config.yaml
num_hidden_layers: 15
hidden_size: 640
num_attention_heads: 10
num_key_value_heads: 10
head_dim: 64
intermediate_size: 2560
vocab_size: 32000
hidden_act: "gelu"
norm: "layernorm"
norm_place: "pre"
norm_eps: 1e-06
positions: "rope"
rope_theta: 10000.0
rope_fraction: 0.25
qk_norm: false
attn_scale: 0.125
bias: "all"
tie_word_embeddings: false
parallel_block: true
init: "uniform"
init_std_qkv: 0.0177
init_std_o: 0.0177
init_std_up: 0.0177
init_std_down: 0.0
optimizer: "soap_variant"
learning_rate: 0.00326
lr_mult_qkv: 0.5
beta1: 0.95
beta2: 0.95
lr_head: 0.0141
max_grad_norm: 1.0
warmup_steps: 200
schedule: "cos"
final_lr_fraction: 0.0
batch_tokens: 262144
max_seq_len: 512
doc_mask: true
train_tokens: 753700000
max_steps: 2876
dataset: "wikipedia_en"
Each number is 128 + 32 x the weight over its row's rms, rounded and kept within 0 to 255. Layers, rows and columns count from 0. The size above them is the row's rms in percent of the matrix's.

# layer 11 attention value, 640x640, rms 0.0405, rows 43-52, columns 480-639
size [106 100 105  99  94 102 104 108 101 101]
[[144 145 127  64 207 184  85 117 173 128 171 118 175 117 186  95 122 114 130 157 128 237 146 117 127  47 142 157 136 110 101  92  97 104 154 141 111 169  94 180 128 141 153 120 113 149 166  95 141  87 129 143 163  95 128  97 168 119  97 145 178 151 121 106 111 150  74  80  99  85 134 121 167 155  85 112  71 145 137  74  90 170 138 145 148  81 103 107 152 108 173  97  70 171  98 135  96 143 172 110 152 156 176  93 186 119 131 137  83 125 106 116 118 136 106  86 167  96 130 162 115 132 168 109 127 121 128 143 111 131  95 124 126 130 125 131 121 123 142 182 117 132 110 209 138 153 190  73 166  79 144 140  94 209  96 149 114 107  95 148]
 [137 135 149  92 112 132 130 108 157 148 154 152 143 118 115 151 105 110 143  43 123  94 117 135 126 128 146 164 177 113 101 132 140 136 120 145 117  98 115 116 142 161 151 148 114 130 199 106 142 115 124  58 150  98 175 177  63 154 106 110  68  74  75 140 172 158 108 142  43  96 142 117  91  59 132 128 118 113 119 125 148 153 106  69 100 122 116  84 126 153 107 145 191  82 111 124 123 115  68 123 104  85 143 185 126 123  99 132 124 118  73 107 141 154 111 137  82 110  60  87 110  97 133  82 156 121 105 126 133 118 161 133 139 168 129 107 134 142  79 165 131  78 155  92 142 142 147 129 134  97 116  61 145 139 156 183 106 114 192  83]
 [ 81 131 133 120 112  79 149 159 121 141  73  69 118 115 130 134 125  92 167  78 118 131 138 134 131 148 129 112 108  65 101 150 171  92  55 116 133 135 103 139 135  87 135 151  93 147  97 122 160 115  80 131  92 137 153 129 151 155 150 119 198 169 159 147 129  70 121 123 115 120 141 122 146 107 120 147 134 120 158 105 133 111 136 173 115 171  76 107 128 117  97 116 159 129 121 144 144  66 172  83 149 134 142 110 106 122 196 100 107 106 135 161 136  89 170 135 142 135 183 136 140 112 191  88 118  71 137 155  56 115 102 136 166 142  79 135 230 162  88 106 152 139  81 123  87 123 151 118 129 152  97 154 157 120 128  96 131 113 168 161]
 [ 99 125  79 143 185 163 130 149 156 117 110  87  96 139 115  99 175 148 111 102 143 132  84 105 211 128 134 143 181 177 133 157 163 162 158 141 105 121  84 165 164 107 214  96 113 138 121 136  96  89 193 122 191 151 115 156 187 169 145  80 127 125  99 135 107 147  73 139 129 164 190  66 148 118 184 138  80 174 162 161 143 139 141 124  98 149 158 159 115 171 111 183 121 150 209 119  95 137 118  81 109  88 133 113  64 122 133 120 182 142  76 105 128 118 145 101  91 119  73 142 121 108 126 116 106 105  55  93 145 127 115 142 116  75 142 139  93 142 113  98 122 137 144 154 147 123 121 103 154 122 128 142 121  69 124 118 153  98 136 106]
 [125  99 131  88 123 133 118 165 130 123  96 101 206 100 177 108 151  86 162  56 134 122 158 146  94  98 136  60 124 127 169  82  81 154  78  99 127 105 160 157 119 155 152 136 139 103 187 139 175 107 120  95 107 140  61 123 108  84  87 118 142  87 103 147 110 153  97 171 159 130 133 139 117 150  83 146 121 136 121 132 146 143 133  86 145 151 140 127 126 104 125 123 161 154 136 185 121 172 113 121 149  99 222 167  95 120 122  86 143 173  74 101 128 159  73  96  88 153 131 123 154 135 130  80  73 122 109 150  83 149 128 140 153  39  69 127  84 137 105 153 165 127 115 131  92  66  67 218 125 135  79 100  91 111 120 119  80 173 131 102]
 [176 194 139  89 122 162 124 154 165 118 103 147 135 122  88 153  97 144 103 100 183 149  92 114 148 162 130 126 106 133 150 153 147 158 130 117 156 150  79 155 150 127 143 164 121 115  76 142 147 145 190 152 182  66 166 164 179 195 120  72 148 161 164 141 132 116 124 104 168  99  71  95 122 100 139 142  88 108 105 100  97 126 130 116 104 152 159 157  89 144 151 149 103 159 154 114 104 135 177 126 156 130 100 119  79 171  93 170 128  81 139 173 118 123 126 113 129 129 146 102 137 152 163 110 106 183  73 157 189 123 125  76 141 120 188 112 174  73 113 164 163 106 134  98  89 181 116 150 118 155 198 192 133 153 108 100 112 168 173 145]
 [125 163 143 102 167  98 100 152  72 156 142 140  87 142 102 142 160  87  45 123 173 159  70  94 116 135 150 109 136  96 164  94 154 145 116 117  79 114 116 145  65 142 148  97 102 125 105 104 143 128  86  86 104 141  90 166 126 182 116 154  90 106  95  95 102 135 142 127 132 115 134 188 111  46  85 175 128 184 112 115 144 147 112 155 132 126  83 150 126 133 131 110 101 118 129  81  54 145 174 146 114 152 126 103 133  94 147 113 135 187 143 108 111 151 135  38 143  92 123 120 159 170 148 116 121 104 130 130 189 119 153 136 110 124 117 111  65 124  99 141 111 212 119 153 173  97 113 150 127 123  97 143 162 144 123 101 113 192  84 137]
 [127 166 112 106 143  90 147 135  72 120 114 109 117 131 150 175  81 185 119 117  71 110 130 137 104 144  85 135 124 104 116 136  80  91  97 105  93 110 101  68  98 127 127  93 151 146 122 136 176  75 173 120 147  69 110 124 153 135 141  76 106 134  85  87 116 166  88 110 125  87 151 186 158 117  94 138 139 129 134  87 105 166  52 138  65 119 142  81  97 101 150  44 111 126  58 134 140 166  88 104 113 145  59 132 127 153 149 121 193  79 109 115 143 100  85 134 190  67 143 167 117 154  82  85 132 122  84 162 113 170 155 154 125 183 102  84 189 114 113 183 135 183  82 158 123  90  87 145 164 105 136  97 123 105 125 167 146  85 137 132]
 [118  82 140 163 136 173 108 122 136 152 128 135 183 155 161 121 118 161 135 164 128 114 154  96 163 172 157 156 104 165 134 153 109  76 114 129 108 129 167  40  92  82 167 125 123 130 156 121 129 174 152 133 107 131 143 124 120 148 155 104 185 114 145 120 101 167 145  87 138 187 149 168  62 131 183  94 113 138 100  84  86 137 115 158 186 160 120 160 120  90 130 142  99 182  89 163  63 156 103 143 109 139 149 148  84 118  98 141 115 152 124 188 134 113 111 104  88  87 156 120 134 128 169 125  92 130  81 106 139 149 116 177 109 148 156  86 122 170 179 165 170 162 123 105 103 111 185 148 157 114 106 174 137  76  86 134 121 176 104 172]
 [178 159 114 109 101  95 145 160 118 145 143 123 133 164  90 181 130 115 132 166 110 120 162  76 110  39 140 140 199 124 172  90 196 196 104 126 128  81 123 103 102 122 115 193 199  90  81 172 159 112 101 116  92  98  74  85 145  74 149 157 115 138 112  73 128 140 171  92 108 152 130 132  55  78 172 143  78 109 133 180 119 101 143 132 146 131 122 175 141 164 152 123  82 141 157 102  86 182 162  45  76  86 118  96 134 113 126 134 188 211 159 131 132  89 140 148  86 135 113 157 175  90 143 149 115 125 148 152 178 162 155  99 108 185 166  90  34 116 142 122  95  88 160 110 112 177  89  87 105  68 115 121 144 148 204 134 149 138  93 123]]
# layer 11 attention output (transposed), 640x640, rms 0.072, rows 43-52, columns 480-639
size [109 101 102 100  98 105 107 104 104 100]
[[111  75 145 137 125 109 153  36 108 161  84 198 114 167  93 164 143 156 135  70 157 155 159 102 167 121 141 142 134 107  96 142 145 174 172 156 126 145 111 120 118 134 146 129 140 142 116  66 105 136 141 168 149 206 170 159 160 159 136 150 111 142 158 128 175 123  97  95 138 169 130  90 113  95  87 124 213 144 118 182 145  98 123 108  72 132 164 124 147 110  72 159 165 104 160 159 137 136 119 129  67  82  94 117 121 141  99 133 163  89 101 138 169 175 161 152 105  94 201 114 143 161  38  62 122 173 151 129 166  78 134  67 166 138 144 131 121 120 161 109  98 154  80 101  97 149  70 107  89  87 137  99 119  71 150  65 164 109 113 127]
 [114 147 166 146 140 136 206 135 164  72  75 125  45 162 119 140 190 145 102 132 129 151 101 157 149 120 142 119 128 100 144 149 112 173 131 143 128 134 167 143  70  99 180 146 105  95 112 139 186 129 153 118 142 120 124 166 121 102 150  91 117 114 119 169  73 164 142 132 115 159 136 156 121 125  81 135 145  92 168 136 125 111 135 165 115 125 131 142 135  83 137 160 148 153 179 164  78 155 132 128 130 195  90 127 144  49  60 140 161 122 145  75 100 156 148 121 140 117 102 136 157 141 149 139 118 100 209 107  97 121  75 141  84 152 152 116  85 152 160 153 141 149 164 104 123 158 108 122 118 104  97 135 150 128 131 123 111 176 153 121]
 [113 163  93 138  59 138 142 122  79 136 162 123 114 155 151 167 154 137  98 163 176 123  92 135 142 138 135 148 190 167 163 136  97 154 181 124 112  73 125  97 191  45 133 108 149 113 155 174  98 100 100 114 168 153 146 133  52 127 129  78 167 171 136 108 149 161 111 109  63 123 134 160 139  88 139 154 131 135 149 142 141 125 182 111 121 134  59 183 126 105 112  42 113 104 147 118 146 116 134  83 134  68 174 154 136 125 109  73  62  98 124 177 145  95 108 165 147  92 128 156 124 143 144 145  89 179  93  32 120 112 187 124 128 139 140 124 140 198 145 110 121 145 115 143 183 112 112 119  73 167 146 188 131 142 127 120 131 106  63 139]
 [127  79 119 137 121 129 109 106 142 139 116 176 117  94 165 205 125 173 140 104 138 146 167 103  92  95 127  83 109  87 159 118 118 101 143  79 125 143 121 104 105 141 115 185 153  98 134  96 155  92  91 147  85  62 138 123 135 107 137 145 105  73 129  69 156 162 114 142 125 118 107 133 154 112 146 155  91  94  91 137  73 110 113 109 138 136 144  98 121 102  67 167 143 183 172 115 137 153 138 118 124 155 106 127 125 142 137 131 138 106 127 141 146 137 118  90 157 141 194  95 151 131 129  94 117 133 152 140 142  71 153 186 111 127 108  39  48 134 125 114 116  89 129 129  93 115 136 123  95 116 106 184  88 143 142  86  89 128 162 146]
 [141 123 198 130 168 100 104  90 130 161 114 103  88 193  56  98 143 116  52 185 174 177  72  87 122 100 102 161 107 171 133 158 212 152 116  78 161  94 119 181 146  77 101  70 130 173 114 132  76 144 145 142 168  99 165 122 144 155 101 105  99 186  97 133 111 107  93 126 112 114 131 214  98 111 199  93 198 112  82 147  78 153 141 121 147 182 117 124 116 134  76 152 112 102 124  62 135 154 138  98 166 100 100 165  81 107  58  93  87 100 191 124  90 105 136 129 161 124  87 138 136  75 106 158 113 127  93 155 103 143 132 169  96 169 109  91 172 126 121 106 109 108  98 110 131 121 125 106 147  70 121 172  79 133 143 100 161 102 121 115]
 [122 105 139  67 152  27 150 136 118 100 133 161 169 118 141 129 105 119 145 156 127  76 141 111 118 145 105 115 141  98 118 153 114 145 100 164 113 138 189 145 117  98 179 104 144 153 207  91 117 165  96  77 116 163  71  87 131 145 159 139 149 112  93 152 165  97 166 158 143  88 186 118 138  93  84  96 159  95 111 168 147 150 168 150 190 113 120 139 170  68 129 116 151 138  56 146 154 133 137  80 110 192 137 156  91 133 161 137 165 135 100  62 158 189 118 116 103 124 163 115 144 141 146  78 157 144 116 132  28 110 132  96  72  92 158 164 140 131 114 117 100 162 106 179 119  93 130  62 118 155 100 102  97  94  90 128 131 153  86  62]
 [143 134  62 207 165 147 178  89 151  95 137  91  85 151 136 160  90 109 152 143  88  59 170 156 143 132 134 116 142  85 168  95 118  99  91 189 160 100 107 125 115 144  94 171 144 115 112  95  74 181 130 168 105 184 146 138 133 112  94 100 177 150 118 127 117  78 112 115 131 144  96  88 139 167 157 138 101 105 135 115 111 167 173 140 124 150 114 150 158 129 126 131 126 155 155 139 118 206 141  74 182 168  92 116 135 146 141 132 183 106 161 153 166  96  69 113  81 132  78 149 141 179 132 127 134  79 135 140  90 156 102 153 137  95 144 175 158 142 148  54 116 105 165 112  67 161 112 121 190 101 149 176  94 102 130 162 120 150 118 142]
 [116 128 144 178  96 154  74  93 135  88 151 118  86 126 139  96 189 108 145 122 157  49 100 112 113 141  82 165 135 142 144  87 218 149 109 129 124 154 205 201 134 179 121  84  78  84  97  69  52 135 132 163 182 175 128 115  88 102 155 174 148 129 124 143 132 117  71 169 163  83 137 151 128 102 136  96 141 113 186  47 100  66 163 152 147 146 117 137 106 145  80 136 120 122 169 108 111  91 159 126 118 141 133 140 138 127 116 186  83 132 124 109 182 199 125 134 153 190 134  82 120 123 156 131 168 142 130 129 164 132  84 173  64 110 154 112  84 124 134  89 121 101 140 149 172 130 181  98 157 115  82  89 102 162 146 140 120 113 108  88]
 [ 78 176 132 109 158 129 126 161 148  99  99 152  86 105  82 161  81 147 144 153 148 132  89 107 126  98 123 127 138  87 142 123 127 139 154 113 178 117 122 200 151 108 139 159 115 215 110 193  68 114 198 162  87 132 139 151 103 138 162 150 113 144 145 159 101 143 157 124 143 102 160 129 172 154  85 178 145 125 176 127  99  45 125 154 165 168 134  93 190 147 149  82  90  97 182 106 131  87 132  69  87 132 171 128 183 159 133 158 171 101 129 114 138 134 186  80 110 115 134 143 174  86 101 130 176 139 138 148 165 185  95 138  91 142 173 190 103 106 106  93 117  83 119 117 122 115  92  93 134 150 140 122 121 151 126  93 132  67 141 133]
 [ 65 101 132  88  90 174 120 101  75 158 105  91 151 108 142 166  95 129 125 194 126 187 126 131 171 145 133 124 108 100  98 143 135 108 150 135 141 189 138 160 148 111  52 143 110 173 111 145  53 100 106 115 146 132 142  76 100 185 117 104 114  93 187 140  80 101 119 120 125 110 105 116 134 137 119 106 144 154 121  71 109 161 120 109 145  85 119  99  92 156 145 128 169 114 103 149 207  74  54 190 131 149 137 109 172 132 157 118 134  84 128 153  67 175 110 133 140 146 131 124 143 145 126 155 121 134 155  79 162 134 124 135  92  82 122 178 131 160 146 180 138 145 143 158 105 121 123 135 111 154 119  94 132 127  66 165  98 114 134  65]]